config.toml
num_hidden_layers = 25
hidden_size = 256
num_attention_heads = 12
num_key_value_heads = 12
head_dim = 32
intermediate_size = 1024
vocab_size = 8192
hidden_act = "gelu"
norm = "rmsnorm"
norm_place = "pre"
norm_eps = 1e-06
positions = "alibi"
qk_norm = false
attn_scale = 0.177
bias = "all"
tie_word_embeddings = true
parallel_block = false
init = "normal"
init_std_qkv = 0.0219
init_std_o = 0.00309
init_std_up = 0.0219
init_std_down = 0.00309
init_out_by_depth = true
optimizer = "adamw"
learning_rate = 0.00171
beta1 = 0.95
beta2 = 0.99
weight_decay = 0.14
lr_head = 0.00515
max_grad_norm = 0.5
warmup_steps = 239
schedule = "wsd"
decay_fraction = 0.563
decay_shape = "sqrt"
final_lr_fraction = 0.0
batch_tokens = [65536, 131072, 262144]
max_seq_len = 128
doc_mask = false
train_tokens = 631700000
max_steps = 4476
dataset = "wikipedia_en"
Each number is 128 + 24 x the weight over its row's rms, rounded and kept within 0 to 255. Layers, rows and columns count from 0. Numbers have three digits each. The size before them is the row's rms in percent of the matrix's.

# layer 5 attention value, 384x256, rms 0.0437, rows 198-223, columns 160-191
108:077097133150150137161177132107156192138098166108188140098143178087122102124150147147098093161122
090:122112137127153129116129148143064078117150131137118122092117137113137156138099125073115122100169
100:110129105141149129111131137104127165128052162121201115068130163076107131139122140139109110173111
105:154139145114153173134117201116136150133114150118119119130164145153136129126167102151142160150193
103:091127151115151117119119125141096026114150117161098123121132106148156093111130116088161127112142
087:105147151134126088136069108158111102133151107107127132162120128120117125140081133091166147074104
085:106101164145142148186123182156177148140122147121115156144148162134112106109133127142150131107164
089:107152106115077106127140127115118095125095144121111146091117125118141086107109121082107143093152
088:095133133116108120146164152102121155126136136137139128069127175147118109126147149124105112183098
099:092087134165121135142165131150079099133181123142133087143132110146164158127130121112213095116135
088:121128153163080164143155121132168164150177163129121134172170120131112134121188140140127159157114
090:089126113122159129111154097091120112140094157124151097116139153086108133110137140133121122148127
082:160115111064126148099135084142108120111092146139135123072138112143155164132128127079133107116103
086:105145115108119135135180104093148160123143147138148123132149090114110147109160133168073123174127
087:103129123132090145116115099158118138124134137065193164164134116150143120143132117115131126114115
100:106115146152117149174155153107154196149113149115134117147143189117111109116151125166143097166140
091:142126119150088125111101113080096111138149155127117156154113095167125129122150126118115123164120
092:160127120123134127108138106144135093101146092139065113055112135139151155111114108126162119086197
093:164150125116128117153126129074140144127132082134115122145129137110124145123120148147113145102105
098:134107132167131173156144157091173159147136156123116098145168165157106135120158156165155139180123
102:106136109090117113108127156098129155139096185123153089118122156087141100117145133107082098182142
093:178121158119179152158119096134165135123126064115054075114146147137106156115119148170110152105137
108:094118119147134138154157149120130186153105156116158107128142157093121116134145155158155094173107
087:131160138153145122104122148106136076110107097120102135114135159129125135116108107070189178087173
104:119148106132080089115115111119093081124140162129138132129115104144154125109115106090110147121143
091:159122157094142142150139199132156158143120111074165105091137145109108130139127125160153134104189
# layer 5 attention output (transposed), 384x256, rms 0.0484, rows 198-223, columns 160-191
104:145190168105111115050146120146153079123135117116122102166142123132110120136124130130144154122125
086:055109114119104095170147081092146139091104141160108086129122153153117106107128130133123114128129
104:134135140087116114066159110118158104141152139140123115163129123137112123117104088113154157091139
104:133161136112134096102137110115107105119157108123120133142130109087114162118160114137131110114110
094:108114081138109129131122100157127175102070134164131128145100118150158141116103128135124091126127
086:119172114116096146111148132094110161166139136139144110126093173148114134161151109133148136126124
085:160169122112131143083117097129091141107143105159102166114120123101152183170174137099140101141112
083:133118145103146127111133129104096143172139081093143092139123152160132130195124076146122122134136
084:140114134125138155098123105096138084138097185119143103114105152134129107157076097137167112099165
092:082188140108115123141124096134154119105083130146129141122108113151126155092154165130083125124138
085:131081142089132120152117141103086105130101133167121135100094136116148140117074122116146104107125
091:136112143132091136114150111166158069113104116123134145171112122120115094118102140101143127098130
075:116109091195130095151133160120118138141157138128154129118115095134101111084163147157105152163124
087:156127135106146125157078144151155089157125132102093102101146144179074074126097093178123132121140
092:130159137157139108083138154098103113152151101157111109138108144105079142158160145126136150161132
091:125180170099134108050122099127118093137122128123119147105127123124103120106130134134107126134138
087:112081157092137108150168130115113176146075131125130116147135157125188155106101148111155142088144
090:100085126195141128143130137144148113108114141095158157156141126137139118127147161139104086144125
095:183078146125134142169110125126141144160121149144128163137144145122132114135130124134137120090113
096:125176160103128097093128119121137102153127125110139142150110120110131125117128157165076141117136
095:146141137092155103117116125128136076152140132106095139133133107158095101162119115090120121092156
096:120113132184114105129118135101153106115146162147130191147119139120147127118183173129168131111123
103:124166181096101117056151106121142084136128142127124144137134123123132148105138098099138148106143
085:125095114151108144129146119162123118143136124110172145169101117105143129150117148129113089116073
105:129134114127178126137125153181124148117127094102132119124163094158109111132120153145097117149144
086:147168129163129124105136123120138066110158127120140147178105161101129119121199162095084109161097
# layer 5 attention query, 384x256, rms 0.0775, rows 224-239, columns 160-191
089:115164165138091087152131139116151162108161103109147153116180123120144087136119155134123099137127
100:129083101111171159139155103151085061160149086152099135113120145136123132134094144114129114096187
092:126088095171162068112152119143151146185158101146115067135128152158118169138083152115099088102124
089:112173142123127110157124145132149167100140119138139112133135115108140091101144132155139169137122
094:145152125083102178145095123137075080104148138113128184121127124099159099112103115111146134138147
097:115119096116143127150165117154123144152139101138099106116136120144144124135055155132134117098136
100:139151144082111183161109137113112087089122149122148179136116096096146098095198095124141166146144
092:132175139133135162158098159122123124077116133120128151139144102117126105068185124138135173147142
088:132071111129155105117158100137129110135150110148125139121102140125110154162108134114124077094156
091:131113107174170112119138132151116156148101106147110105117150126174087128132136159120131121104141
097:128113135110110173112142123117089080115144174129174166120097115078123125128175072121136127145143
091:137113089129170089106169107152125119174121095165100099115118147180112143149107143126113103100137
100:114135125112080128132117144120103171107134155114113106095135134155186119153057136138140121137090
100:136117087128129107155125129127157180139086103139046078146137122188129145130102159132118143083088
089:115124108142139107139151114182109111191153108138091120115133129129123139136087154110082093142128
098:120099103132120135128141134139137141130143129137112107104095130144140130155097123137154125100133
# layer 5 attention key, 384x256, rms 0.0744, rows 224-238, columns 160-191
085:115116105123116136172129088126135151115196092162094133126153143144091116136113114112119102105114
100:117151148097112116119103163135128091107108117102153149129093150163127104126146121124128156124127
091:132127107120152139105131155135123101144099097102147098136105094153146134140108159119103140145114
087:148160122106122134143122092134134142133179113139125106120146147164114130133093114110116129137124
087:139173116119104099135094129131139135089131177135149143128105141140099094106136088145144146114106
112:113159108092156121117104140133147118096127139109165134115081125151121083110142098142124169142131
099:117134152133092132144117115128121161119160165144116144139170172119114125099143099134141125103132
093:122123134126107124140115110106131145110164138170113122129146159117111141106113110119136110094129
088:097121153128128157123131155140106097129097105107126154109105137125171126130137132118114164126117
093:149109119108132123075130149075144085129065117130122118119088115156151142154129134094122145110139
097:121099154185106125128136136166109142140150162106158179117138147068135136103175107126170123121150
088:112123129106146128108126141102113087149091069098116124142112093155158127158123160110103143124138
116:158172107116163124106140137147114118099118178098132134107125109123119091151122104145130162153111
100:149148111094160128099123133094155114127088118115117084155118098184148113150121155152106145145138
093:106125110114144131109107147127118089130107130106153119128077103131107126099120126126130139141132